Weights of a small GPT-style language model, trained from scratch on English Wikipedia.
Size: 2 heads of 32 (1 for keys and values), MLP 128 SwiGLU.
Each number is 500 + 25 x the weight over its row's rms, rounded and kept within 0 to 999. Layers, rows and columns count from 0. Numbers have three digits each. The size before them is the row's rms in percent of the matrix's.

# q: layer 2 attention query, 64x64, rms 0.164, rows 0-30,32-62, columns 0-63
# k: layer 2 attention key, 32x64, rms 0.166, rows 0-30, columns 0-63
q0 106:465529474483484479496495504469472463477467545492488494485534558507509484490498489486481514522495526517471505447522525523534504502483503503473553494522469515486511471532550522501445504497537502
q32 069:515519466510499491491484481486506474464513487422516494501498542543544467488549473532526501541476502493533482533513484473493528498440486472510465488486476471498476508506514511489532514488497494
k0 096:540505456506521462453535498546494498481532430526483470492501542478531465507510493527534560499488494527505478502497486494496515505521485520490508469518474511485519505506523478460481486509469522
q1 111:497517481482489481484537524485499511527428524489467514484525537535508501501502523499500501504536517538467508457507468531494479471523501519508538501515520519458519470543537488458492519471544493
q33 087:505525477500493472464471539429479519496476529542521477514515551478503503496463497540494502495504562490470492503497479493508481510487531487494511502514470484479501479517533473519436486466512491
k1 086:525510503498490501457523496499454500465522481541510497490544519493530516483478468519548534498492493528513444516472500502471489496497517497479491490515462533506537465502521483469440470493453525
q2 100:546491494527526512512426499510517480470526489507547462515482461484468470517494497495481493504485493480492487508534528488501494514448494508468454485490506438524507491477471514504534465522470510
q34 076:496492522546532494540509500582507506523501514479483505479447480506492476523503511460498485492515456531510487466509543509537470477515504511481509514472518482487509490464484496464558473506490483
k2 085:473495509513540487553484526473541520524453550477473521498447490496481491508514521480430478490535492494519525462520493508534512511477500491518507500490524523510485514491508525523520521500553483
q3 085:521456508519529487529506478511541519524510481491514494510494490476493460526506451487504549464514501522503482506505515462507498508467530556458482493484478498486528459554474477481474459464488504
q35 090:484485489488475507543497443532496517493475558487545497477505502491504472511519498500490497455499495515521528462489538483503476528478491490469492507474488491551538493505531555472547506484519464
k3 085:482465478489506502484465519479535517502479528502540513505490495507526454471525464494513463494482490529489525475534463495495488510456505520521496538467482508530512471472445562510523520477484469
q4 116:515469519489550471499448509513512496458515482502518499537473444493458484506453499483478468514486488483458488512526526464492488488477475508486470484471541463492504486478477526483523452515495488
q36 092:521457536519534495513508487545500496493507495514486508476451457469445497528506489456502462548492447481495523531521516505529518483546503527506515505460516513476467508472484495494513500525472502
k4 098:478484514485554482528481514480523501506506528459493536497443472491479466508480527495435439495520472479519481503533500505499493483453473500520521513479519508527481509474490524523465535514518501
q5 079:509535513493503496512493539486485527450529474496511503493506471507476537503458553493497506561442511479489500494498492510509554538474451465510500496510505501487476507472484503525509503565499504
q37 104:504494499496488475552481500529516479473490521474467489537476473478487572536513531464471499543457505501497515524478506504497544484534493495508488492509528525454466525496466473518511483535481495
k5 094:453487483448499487510526523475503476491473566460485506513456486502491488504486549485460426523510491474482503493498487489501494497468453471510530507484521503487476510526517495523486521504535483
q6 090:497505498532463532536518489532469493503524518527505514488516532501533516499573480502540497523551505487508487531480466519525503480524517473501523504538487520524459501470517516505567501487499530
q38 081:455507494526445507499499530528500468477491505510485503522517524519528506459520506510481478507558532498473479487514445530475485472515514451483530501539517479516471486491535480498523474515537464
k6 122:495509490536454508507515470500511463461490485572508479514573492512506513485520514487532546523497546524505477497510484531488465509562523487482518494522483485496483502477511470480506474491496494
q7 098:515464500525509473516482450502512492518457511512495523504485517523479461551484453482502486486475481521543505490508541445520486493487482537466470493460478511546541483512522513485498482466482512
q39 086:485495534517511480500485468505494446494441519529538515458481494527484440504499482524501498485501483514517524481521506456535501504504488501510503468423488496536508525525514516507515468455503511
k7 101:564492510507465515517519480542474526496489544506520458473481497498547499538538475496508525479498539485497519466496518460512482541483517500506459523468466493493533472476501497523517466495473512
q8 077:487524507519488511533517494517454465497534511481483508482472541529511492437500522514510474469475483525502580487492503518480491490507471455548463521501517495527493532507541509499505525508522483
q40 087:466499506437495510515503476516475471496453494496525463492503525545530528534510501501508548500478534514491521470498486512545486513540538469474483479535512509474529509538485477520492513483542479
k8 130:524548495492458505504548501511474489490481489501529447528565505505521529478481467486550527512466523524522531505488506509519499506549485495477485513541470510455506520509518472508527477486496509
q9 075:507476486523466524508499452470532535505494503508537519452498517509473465524532459468525494490477512527521504529503504552529533498494520537460487494454467497508492473460490488528479490465522510
q41 074:480528498514473495491502521513455524510530548506501538491495470484515478441541460487487493442487495501517537499518474508504502497492515517501479488515486500556501475441512460528518461501505533
k9 197:493516478518441510510545492509477489496501486502525449478548505508524548485538484504534563498496552545522489511485498535494506511531531493474501517534484496496521496519512450505486480502478489
q10 105:525460516478471499499529521514497535522480501486494465502515495508511508517527489472518523470522504472460516497466537524541523534538517513503457530490515502460528512501553515508555486526482449
q42 090:496513544520509510477523506524518481462488491476467494496477506479464506504493515525492470511521502509496505504492470491497575511518450499510461500506518524445470479545543492494463477461536461
k10 110:483479476552490512502493490510515531457527580488509490524505478475486517518500525557489493514510478457501540494476483471444462532494465506511501529504502507506495476456475523516515501506503493
q11 082:474472482529493502501539468504554477534478465499526481516478490468487529493475476498504534491481508491479471510493479478450476487498520559466489491488501503461553461506503478520515468466465492
q43 108:531515537524471523443504530495519481534537472476507491478566469483531515479489497526521497508506494489501517552514474516499519529471503510545485518505451488491522475518518461519477478487469502
k11 096:518502495497511462513533513533535505530528471491520538481508517445499527479505521539486542488523496514507501449547468474513507509510502504550496469511499497517504484417508525478508489503470497
q12 099:515542505530499475489511527497516441502523486532491530532479479529509510492501497518501496493570493458514499515546503509476516490537497481480519542522514562506484480507503471511512459493495553
q44 108:492492518551472513496514516508539479500516482512497486473506515510465526502498506526496466522548525494485454503516535526424517489518508492466524515526530475470465492455495468504459475502467489
k12 100:470470504493484505534496472491495515521471522532499521492506484520506503514503516479511537500536518486492531475500433505543526565518519466508485465443504457524465497470502456513490493476507486
q13 103:484498505474519460503487522484536514495497534481510489542467508520484452507477511487506514501561500498528460470503455443499499460483510491491506494512466520486447531529513474495447470487497493
q45 088:483561542479516448507511487536489477527460540503482529495509505491495502506507501492497484555449494505484529498484518441530440524519513540528502518496468491504506498525507502520522502477490489
k13 101:474539467497495504504485475457484485531461504561528494482512528490511474501489514491478461487466529530529489481554511500534478522479517489463482514523525481509463501486510471544491537534480478
q14 096:502494508523457500544530525496542528505530525514483537484530532516518503526537478505509464505489510487503497527542490553541532497510519527505548495457455488481477511461504522504536493495524484
q46 110:532473497532503466519493542511528513520466510488469543515518527483494494524540492536490528458508538507519545528538507554500509494491477537493487501463507486493524473504489532484536490445494487
k14 108:487483476489517492526482490509508492481470470482490509505518523536495468526523477511490538489480494487475532519485564515435503515507518497463513465484513472508515460512466584482526518499496510
q15 122:437517516491486501491506494461482494511495493465513533509498521510484495459517491525522462457541476480528513531492458502503468482538486474499554528499532520512460498497520528463474537502533479
q47 103:497535475444493463517515431497545505521474523482506526519512550497509521491494480508502498493499494530544492484508466436497429489514506492476495513496528510495504503540462508511515512489501497
k15 101:483483492471450466536485450486500482529491464516493510481454496482521488493482515496524497493522542440473490521495503513493480503534523514452496496489533522473449500515445476504488523535498484
q16 099:548483543511513489564485496538502479519516512488537506518485468525460497503485463481487495471513494484537525489515544507545502483440491513454483505475503494483521492482530512513481452515518511
q48 094:505468528493514515539520510552515473497515522514490517504463461463465502517541490483497500518523441475529519508508509497480524498490480496487516489531541532526502541496481526466539508515462553
k16 084:470492471468481528475501541496478464521519537505486508457467543517537474502497496508460495541530513512509533479530516474506496511453462464533520491504504492534477519540448495491491520516506517
q17 076:517471528517525489522483495505524491472510503543506476511485468508439460507482527466472503501510501489471471461503502507505488499479482491464516455482530478507554467483516482532457496503554458
q49 069:507492517532528505532496523535492515470536519494507515516469465503481509501527456487514454531562477521519461510505532490496524495463503470504491511463493468485473533494504505440516492473475544
k17 080:529492457413501507449525530485484502469529498516480522490489515492538484504512462483484483499537491465501545484506527501496538505467482485549505470514512527519511519519481546502490499485506499
q18 102:463510482492457517497517505489509539507485492468483496485521536504549520476523466505531530487480506500536522494460498526481547513545534513538495524519462559486476520518502469495483521486462517
q50 092:509541493446500533479513489478495503478512487471496490492541541530564484474497522525498524460488511494516515494469456475505497520491470529493483523534477513517537472534538512547477506522521483
k18 090:475540525528491524473531488509502478516536469514546481531526502482523509435478514483515517485486478512492470546493498467515459486515530514438476516494487451489494480500501471488510487520483538
q19 090:460518513461488511486507525472499470490435524527460521499518512522498482493490486534506476491505522516485499466464519516510480509531505462526569506514514548504510499539567509479510517493506484
q51 089:561464492485505513475535488468487473509515463499499529462548521526492480520481521548497502495524497467521520511505491496481448512482464524534505492488483507543530448501523515512473510546508493
k19 087:519500481499490508458509482548486547507510457546487505511508485504481490549511486538496550510509514490433474484497532493496512518465531525507491499497521464503548481525502494463519483525466530
q20 081:523427477478463499511523457546534494510508545473512489490478506469514502504540471494516512457497475486557531518504497508495483507505537516492487536487471474532520522506473496500536464489492508
q52 069:504539484499515527483470484513481517515550506524521554510514500507514482433466474469503479495534481456498482504550488512516466535498519493456486538528509472526514513500524537488504475527483512
k20 086:489519499517458497494492479480519481538516469524533524530541484468482520461489514483524510500458500501498519527505458458525454564511472507453510479537522490506473511478499538499520524522512487
q21 090:528484478530511512481492472496511441529500513481549514465466490470486460487517502499452472497511485503525530515540516471485491506460496534491471505476505480510502458490457472541507460488464527
q53 094:506485501527520538505469536476462472509502476562521524509499517538491506503477473496527514465508489477522503516487494499560486522475521461521503470466494495525544534483503543452483496466480500
k21 086:517501511497557480506484513511464528526532462541487514501470545525506493506489461469517509478509471516493467467536469530543540503502508509537518484477539507523529517485498518450491534470508501
q22 107:482531487490473519483562499476487509505471497503470507493510523506532516488515497504533503525481513509536532467483492528492492543514517498554542517556463560491506515515507474548479539489507503
q54 106:506554481493487495493482502487495485485474488479492469517521498512537520509516553516452498506460570509494510486484478504504553504513492484513477525525503502460511484486526480546474477526528439
k22 065:525521520477468527485506453555471499503490487528542459519522516508510522478488537485543513529472494507473518465473514438502449519522505476510469479508509483498521479509507487479507454528498518
q23 093:505482509504489513522512536483474504471492500500483476508527538508503475517514491515526537458502518500532506477500532528532521576502511492514474519515466499531516546555519508528475529459530458
q55 108:501529521495489497499500526514460528506498535477527504512521463462539497461531519486452509503467510483497546507519525505513491562522516549506498534519486507536529483518489507567514485516482514
k23 096:501535470535445497490497529485467507543494506520521457497550501456542525496522509487520521483511523491501532522476496478537489535511515480471480520507487521486507493511510468554538465542491505
q24 137:506529497488460508520550497469494511548505502496507492483530536527541518465507490500551530471467503546527523495486466523515504495548535505505503518507462534468491518501508451497488525481507538
q56 123:490562461506459480499544451494514490498493523464499497514503517491522528468526520508507518474505530503511512485491472496491516537499528475490477519549479495449451507523530477522512511483560500
k24 086:475532505480440531499557463491506489520479517514516476509533492479527507463503501512504510500524499496497501523458462495493478558533556504453481527499479490460497485518501499543522471499498526
q25 219:498525488496439494492535509512486512504480504495507468490547515465540532458525502500523538492515531505520488496485457532494491531527552481492518536557469522472493510525533466524515515494499518
q57 121:468523490522434490503504504474511510493523471479512433538550513477532541469517524501494497477466549516513494505503496542446512491502494486479495538543500521485505494529493491512471501513494473
k25 051:503494468546425517483504505481509462527546460494511495519527478465476513470529506494511558514485493503452496513503506523503486516529541480528497470541497495493478528487516531484532480504505523
q26 099:533456509515516487521486520534535482493487499520481521522474437490523504538531478465495540540461500476519511504501547512494525512475538517494505497484510488516533504462485514509549463476467524
q58 115:477474508534488511535494500548468528498513516505519495503478466495466527551555514458460502498481515503508562525529550524514520513516483521482533523499508504514500528476470510486532459508493517
k26 102:496477510515498548515471530510502517501470515474506505502515481546476464499525479527473494494428491495505517517492545521543523509458494501540468489442479514479534510510511544507538488495508525
q27 102:486491526505479481511527490499506485512507481486526468460489545463502517552542486537497510482543510478535517557513522498551498496468528508455507536468478474505519466492470505547504505500495501
q59 102:456513499466492490522511517520475537550519512503505519517527503450509504460525462483511509470520488486524510482553470541519458503544539536475510498508499539516501503469480496471529508464511507
k27 106:491462471498493502523468543480531515562518502443487498485489501535487461496507490493498537515504512516504487489504530548488468462553532459545539487514526499515513476499499520500529495500482527
q28 084:501488474524482509507505491469505500486510486521513538472486496489503492490497499508483484511532515477536462452525499534518540455460519530488508472501471466544443501544451481502539458506517475
q60 102:512466507540503522526482518538496470474492527510530515476508516517519493505541506540497493436511523521507527459478499532528502513515536464462475502459498483497518525528488505478529454458532504
k28 093:474495491470471516503446488471517479458437503533506545463504521548525511480490477490478536505510480518469514480510510477533526486498500511497513485457496539494567476530506530495503496496504499
q29 097:546502511548471521505536531492495458470523460535474491527503486527488541536535514508512554525492538486466519520510502548480505498520517482498509494523490460506513508524473493464528489517527483
q61 105:521479510483504499522488542512502547507518506486499430506535469492485509566526529504525536547479498497499501484470542498517516477461526545486514489519485463479502511497497489501504440499478492
k29 099:463481521457507493464524529505564490499496497496492543510528461514549459477486477515499470510459486495528510502499501545496530522495466496507491430466507507513497475489519520527481494497511533
q30 087:463481535523490513477468474474530499503473464468463501469467526496483470499475516461453520497518481471485530482524509519489511517486459475488487520498531532489501486532494526487532522507515428
q62 120:469482506518495539537463496536504499513475509512522500501502532511486490547522515520480508434509511517508504479488542533498545502451480452476463503482505503461502498502479552485492498481531459
k30 102:494490450478478509488476450489488524487475545472509524494491511541502489477476463533511504496489482502487546499490511441493549501514488503506496512447508541453504500560459515485508494499496511